Weights of a small transformer language model.
Size: 8 layers, width 128, 6 heads of 32, MLP 640 GELU, vocabulary 1024, 2.37M parameters.
Architecture: LayerNorm before each block, rotary positions, biases.
Training: 150M tokens, 4575 steps.
Each number is 500 + 25 x the weight over its row's rms, rounded and kept within 0 to 999. Layers, rows and columns count from 0. Numbers have three digits each. The size before them is the row's rms in percent of the matrix's.

# layer 4 MLP down (transposed), 640x128, rms 0.0849, rows 376-401, columns 0-127
110:501524548496530487489496558498492506530468482511502517460470507519518506510505470519487525506484516475520537488501473524504492467479485515509483494490507490499476493449477520552500477479488513504545460505492512479514530529525483536523487532499507468473519512467500467513497508469470511488541451409503501523468526495515497535442477511543509508521534527494473559460521496491469497485493
104:522505484507472492552484456493503498518503475512512499528509522551514505530502503498496487552476519464524482502493484506497471488484493500494500453515464477512526528515485532528574530506496510527462478491506500508516505495457540489498515453513518482487535493508527468499449514497496532492471486530509503450522570437529473508522486475469506506475505493444456494500504479518521504540468
099:487447503463542530466518517513531502518464531521486459558481498471496480496507482497516463469491477498541503500493501511487487517506477532508474522530543493499501494507468505531497499512501505540525470484486453472539501556509506499541472524493516502482525497479539499513527476491508462497478506479502474546503494506444537505452489555527490510480510476519490524480457466459491466498546
083:465472501481525499510449494508484523496479479540518433513435519491493531513510545495501494529510485522515499490501560479529521508499540486550556480467522478471553499499500510525479497476485502479493490484513502525512473498511505461480499515455442523500503530543474474508524507472514520485503483496508470516457503493514490483478486538567487492456519482521508485493507505508531540527501
089:508507500516532509486484546517496522519505483491523497545527531503500495482469482520524518497466481512484487502567528515523490497462507496504458498507499502473500499535524511545452493497454520521492483501492526527503502487495524511508487522464521480511472483444517468515488444511529476525451511467497544474465499493542453524492457505506495504521449484489498453471557561527497502510481
113:505519481493526494464485498524486535486499492454553504513494478461477490483536465488517485493504502535540531508501498481485465477549520526530478555485479486514513520549489488484503485480558509456511533508525514479489512494503494548486508452452510515492470507446495534510502487453492484470492557467508474489519497486508475532525483471508542494488487511475479526467531529511490504489553
108:523521528571513464485528510472483437513450468507482527561474481476471526514527487499495437487509507511493494511509523478483524499490488460498456511459491497466497493508534511487478516508460513496436486501477531521525468471495527511516474516491489513500529491452485499519491500470508517508515493479496563497500516484508459505519523525524489537534456519518519522521477493535505487522526
084:465505505487477496507483536525511503513531444479503531475558511515438528521521513484498519494522523489514500497518566499518536496455465441534451553533488530474485482514491513539507494493489473504462506477474520454511461510518514520508497497454542518465499512481461507505488533506515518446460522513525491503496503514502499478498504533453506500493514507480479541484501516493514483465495
135:480465487509492498512567486516490532521486513502489503517507465485476511509471527486534518511467487494436520480541506467499527560488534529529454524488487504441496509475497478531474526532485490511480550506492478516500472510508516537469502516491538471509485497501486507453553482497486472497486490482520527500510466492501472526475475495540513571495475459522492492497482512518472515534541
079:475508496494467506525447544501527531484508505459494472484538528502486543497502542480521498555515507515462505491515480537495465499500539499498502499482538476529486511505495522476516432481489483471489514498532450492437509519504527517497481527495527479516471497482491503501491525521468520470501515504474477552471515469507487516506524494511466518496464498502497468508514499480491521487604
078:501524504514507535517440493502480516501533505476546509529518500446564522541476446507526526504529483507483494486520462501474511485500485487504527480488533475453498502504489473480480512512512471546517484534450500490526507525513526531449542452471520514501491533515488528502468495531528489503473508545543479518458499491494519491497544452498495489483479485502496503500501508484515453497452
081:491507491477484543501479521485557508515505519496516501476445524475492495492484495469527497515500497486488477459499467507508473479511476528529508521518476536539524477484477463491463515513520518499478447511470508558545472500496537487514496502523508544482565514539526484503491527490523502471504531485456487481492480513471479523528538510507502500513448499553480534432507487490465499518472
079:482542448525505544469486446516490509496495471474499502553474498535511519480486471449546528513525508491520501517518542479541478512478508538493511500502499493536497523469537465519504460524487471503448486469523489459488467521520483496476509556501473501494514469497495551511524483496517525464498508475543496502510490507462508506454529508537514479502501490502507447507507499542543486490513
090:483518496512520487472478485514531522497500530478539483482479506484530502453490482476498514497495463476519531475473515517513475496528494531463428515458529518562445480482488475489507479481492506531520499465493520498516477545528528513514494489515496504503482555494546490494525569448534485473510525516478491517508484474476480541482495531504504506497537480490492471486499484551522487478548
099:490494510511482525530550499517519484484475493483484543491464484563495533451492496540503513498476541515476489510461536554511485459524500526521443501497522503519467540494497490462500474508518526472491505526522488495475463474552483497503562497523496492480514483461501502540519483473529524481456488483469489512455471515477497471520510488489488494543527485472505505544490521505470527509477
091:520513520471511524525497546523479508493470508502481497578530523490500495469469503520481565511483540557453460470545480520517486473503461488531476501492510493513494450491489504490495506513478476519462497512509455466490513471502474533518531533491456503513475483475510521519440514509521516453500549493520505498518459521480512484496470535521488502526515486474492518504473516479527510530500
120:494546527462518504487502452475465525485494500519509511501501511471494521490484516516507506537503519498483520460464528482510522513496468529519473510501532524517524508502480463476465462489531480528457475502443498465463529535463532487475500505525505508516499494445484548490497516495526539497479501479463519493543510514495512542500466468481536520532509512496538470524500448558539489465486
113:512492448491465490507568544491560517496559448472479510523470488498492512491504493504479486533538481489501514502501539505480500508444515506507499499476552485521488514464437522508479539528496474522504493427504496480510472519502516478503474484512498474539478505485489488484506499506517511502502492484525489476514482441519466513523518464531514502537509477510476520506511571522509509499497
082:535442522541516517525558554472497485518525490503483494499478491526472533503548509443494477487485472495541509508515536464454518474515476528511462490496484483502505520457541508514487474488508478466478486471513495473493533497518521482511558502519458485498527510538509484499508521480474541505511467523506524483484473503478476511533461510482517553485503544509460506480466521500526491491477
133:483467504480500502502453503546547522528497490471532517495524517521536545486488453477503513504491518520466473492537491512438464482521530524513489462521492499477480506512496474488492475486459542505540476475480501516560514514482482532526464463484486525502525506490496501493495533484495458504516491488561487506560497479490475510459496501499513483473533493503455497479454515546496519537513
087:524473460508484470536510491492530526516525477501510484484498475525495501537482450505459505476506468506454485492513505543552481496519546508497473459505501457497517490506527493535455481509555528491524500480529486493470500478495476551489507499536497489526522526508488498469456475505466491500506525519557480505476519478563499494541464491478492521559464502469463511496512522513525491474489
086:487479497498452496502542508462459480495454534533529502470516461490479480518493495459495481497518485484518493498489515489505482525512478480492469535494468469518483504502484509475533526496522499478505508482514486470526498461515478473480497493511516510516527498493506553548518479503500521495485468510509438540482539489531598550540492486458515517504485454457521538503523494526505492524519
079:501503447525493498493541519489509508482488509534517503510507551492501506510480511479523493481529504558543484480476491447498471470478534470507500511500515491570545504507468479518497485520511437460495492507548476556485517481487508479485529459546468492523551523545460489483521518496507497489438478501484494523513468493499493506530522507470507479500500511475516466484486495528510477517535
134:509497487495465477498491492452497523478512509507525483453490491489521530517496458481496514475477518508547500515527506541514480452533502492510477543498535522475514507516492475522507453489505507518511496481480500474510518497531510457488481573491511525469485515493549501529522452503489503477487511506484546501529505491478498511474512552528497527490522505470467558478429456542461487509533
079:492487553530488521507479532511467462517509483458512515505544461519515472486494532528470500474521530519496526522548456509491488461547499520519457499516451501519493520499519493479475521529476540519497485504497463492477483482483479533484503515471487501471530500475514534522487513507484491473503500449470484517484441527484521531497477482491503557478495520564504526459516500501499562494494
109:484536480497517523514494512482520511493479472457502542498485502516548456471450476557476526494458517534483514506500486493511527449493496512493505485446523493528499550493433464491500498529520512527517492491535513512503515508467504552505474502482512492480487464510483492481493519477515503493518511478514503503485465496567453534493475495508485512535520502501520481440511505569499510533495
# layer 4 MLP up, 640x128, rms 0.0902, rows 377-401, columns 0-127
098:487510504567491504549472495505484496517473484434556464446506497524510520504438467506518483503476498528510500466498533500510488490562516488479486523461524490537495492515466498571529499469503539506517509525503478509530484501511518478503492479539492459472526500454488510489475522447518483492480526495481501552507501486528510523461481511486508502491479474495485514467508468525492511504487
086:480481481499549484519513489491485505504458466521486458493509505478498476529500455536535511487479539513562502495501510497488492489535466502495486551534477487492473461490477515519513503522502533509520519530490491433508497516492535535553472521498507478468515510512475471500528483475503471443515532475486510552485530502484511524492496520522489428528517500517516522488520484514456445488512
092:527467500512517498460478470510496495502505536476504480543486509508510480487487491508512477470457517530550482444478505478546492482550509514519508507482515491518498516515511451501482430464525574530473487509458509483487492505528510486542477506478508507484435516481497489486491495490513502523511518492505490497554477487522493504471527546531445483476520473492507537529502480517527534534506
099:497501519526514508501488463503483513553440534519487490488453482527496492522511489512496540517513478509497497527502513499519468482505526497480502510500486496514515504489485540468499484520491493494492486456499485521513491505494468490515459476498513459498473512515573543475472505486574487495523487524471506504527435501498573506479479541490483471497524503526479558549474478467470457520500
098:466568495483520503444520502538501514497502521483511502469474441477540544518478479494476486484498524497499511502511536498498478500556486518498458501518505463511481484501509489478540464493524504498515487445465509457485479515511512485546503489488525475495504505488486463493523511516473493483512487465496482487512496519522554492473478482534487459569550503438501527479523493537506521488512
115:484499467496484521530510507468511543528490488495521502470489517443506517503526514477555485489515511488485513467474476509511494412474505530473495524507473514526489483478496463516557521500495513476532424536503537464505519500476514484470498510551509497488497548469540503503471515462496499484459536483515493523520494511516492533475533533476515513539497512503493515475498481522464496493460
096:451503489518506474506463502499492515473502514484492509538526496505530485515450523461508481515479535512521519503515510482527535480528478495535446462482487506513491526506469476532500481532482479484507470470477455445518500520511509532499476529486501483502502488473498519518499496503545464507509544478501509521493560492581578527480493508497441527499486530459495491510500488516523497484480
113:565473477479541489452497491501518496524481471469503480522455495521485460475501509521492516487475499492491506512497477530485498497502494516500474550509490506502465487494485492447499472517556508549502488475467464499553473540515509488492506502507478475518464547529528494429508507481521507523500492465483513558536483523522536497483484507530480492509510495511507564515460517521463482498525
090:515509479492471479458534469518527522544540527510492528532504489509503495509496485490521498490501467524532473499493489477475470463502478509477512507529492505510508474512525499455506492513520502488477464418530552524526500492455491536511432480532488523485491507503504519511496509516478512481529545506504499483473484469475537482543459518484548497480547543524498535467506501503495477504558
089:476488505516518504476495481531517495501477474501506504521550519510516492532501504544530477499479519508549540491505478500488485537473497511512499480457495503513498500490472471471504483525505486537502485476435456471522522506443490510528485490543485508438407503468468486552490481543495486484513492476519513522511481449509477490486531500527504491511532529451490504531526500509487512532487
099:494523505527486450517486485550523511527442495471494508518517454489522502493488468521463530513489531472541504519520486477487519498470498488483517486520457536541485487499518498559539517514520492523522451508460523510497496489472517523470434537538553483481509485463491483496492537492490438490478540523493529484535506488521513471461498493508509520539510471524471507516483500500494494481504
091:489558460498485466515537544513488496534510513464500479517512520527497481519498510527461526487485510513493503505515515477472501474525503486516442477524478556515479469470484515519490500500533465488533500505483505505492513498491501525495483503536435517500550487498481458532498508498485492500516555506448480511471524478511506446505469541556491507511518503471482533463504534536483558501518
085:509536491496488485512481489506478520517493532484523508473485516491529514529473440524568536490449507497486532482490530541514500447547476511503504496483496491514497500505470464470498500468524572505511482466488525441522519502453517501493492545526482461458454499495513490512495512473510480463499518478501504532519483500531529536509510552498473485501507516512490471448472496505514518478477
111:479497516516506505471489505500523501519525516504518498454456465515487500579492414525517514490475468485510511474510502513492485504519507492446478456492550503506511459528472469522525488487502569473534502509492516486497527500510520537516519490487521486490512509487533527465476516482535466501495513499499499492486507515541522488489494570474474505510503542518505531470493443453492507485490
105:491482489479501487497477504547497501516504492496535496493505505467596495539435505520533549459521486504499486453471481457524498508490501529538489566473548508530529445471486511477500492487497490529486501511494508521536487479500527530497478515510500533507528498452510459475542469507496510454500478497500493474539493495475483527511494505482487488474537507495507529482542477511503477492503
110:448525492526527464499461500506516495494485562493514511468521453461519491486501517483532472484504507531484511475425515499510531472487499493518505499518484524512473496513537488527546482512529485503509494479471494492513476496499528520444481542553467494496488564491496456503507504495556472494456524491438511520502500490507497481492516546504493486545506516508457506476469527490496481512520
117:517478489529532502495512483549524503538447475489510484500491528489500506487479506485474506492503545508548485492502511496499502510482489486505505499504462483541474493438509474474520472476557477473487470505452432454494505526486578488559501502520498519492525521531523480446495512496510463490496477491482536505515473504513479529514511547487494520503509495483487529511448533505471517486527
099:469513481501548475515470446517510471510493499483547492513485485476488496505475541528505522510476500508480517473479538494543470453478518497462520477494527477501513528464478497545528500531512483578522491462500497528478517508506499513538470481496510534466513501516514508490505504456483480542493525517478540500494495501479481537514531522513488539520502497494457490543464488452488545445513
095:513505527500509507504460474523500488520475516481518504456514491531501503517469472498499547499477499541522441511516487513471460517517497494499495458525469477531481458503446497498514493500582550540527482463500522488507513536460501486478479477510507505497489501531467489480497562467540512528532530507501567524482500482495534509509485515537456474515520506506485530486513507509490461488508
107:539520488487497501506499523553496478524527487494502484512502532501509476500507530531535562483498533516537471511480503495572507516461437525474505548460491492484498485458519468485513479453481495495498481486460534478457496515455513545516515515506553483488486501524511492521519497498496505523511486467481523471531490528484490532453492522482499520476491479454488504461484462479495501464530
095:503521491504443464469500489509521543485492454512524487502458508495515516500502447494512533513500475507509497474538505524482472499557493573501494464473473509542518502495496524466515494516514540481531497496491547468501531465488524517509490464567488473456484477497524479488529495456484473488513542523495512535533521464478504507510503472515504504485553516482529516496498500527525505506454
091:544535487539523517462539483522486476466528552474493482512485522485499504517508486509521491508493502505489481521516490474507465527511499498511485483491517492531513502511489519458497478495558473561477459485476467542490532504465514505553487490497470501431537511458527496505485504536464482512505476512474521473521510487527511483491506502485448512514565527442467515495506501527485537484510
096:517504485484540441464484501495503514526485520504495476508518483508548500493505479485478578479504532541546468514457492534524473520492484505485496513532497521470463498474480476502493455461510492508545502511535529506503508504484477491515491505520505490481487504470496478486505516469562479538538509497471526519530497525487561537480515490536451474511539463522470508527509483510454482497491
096:459536511506543486502472476471521519518469471505523465523485519510499521514499506495524532501514483500514511473449537497506506513479474479440488534548494508464507495484450484512543481538487522495503522531456503492514531538511511484506504497501522526522440525550539490536498494481481499524503515519492517464486489458514506485493497526500463446470503466512496484471505485440497443474527
091:508494493516497443507458498492479510491517524457522480485470486496527516510518517499483549514466522495532492544498472498531472493483483510505497524471524553519469494469497456444541475507499494504528477508498495510487511496469473516497488513513532468423493518525506463465538512499512494535526503444496557565518518470511508487487511546518476483504503491505493524483475551526527477509493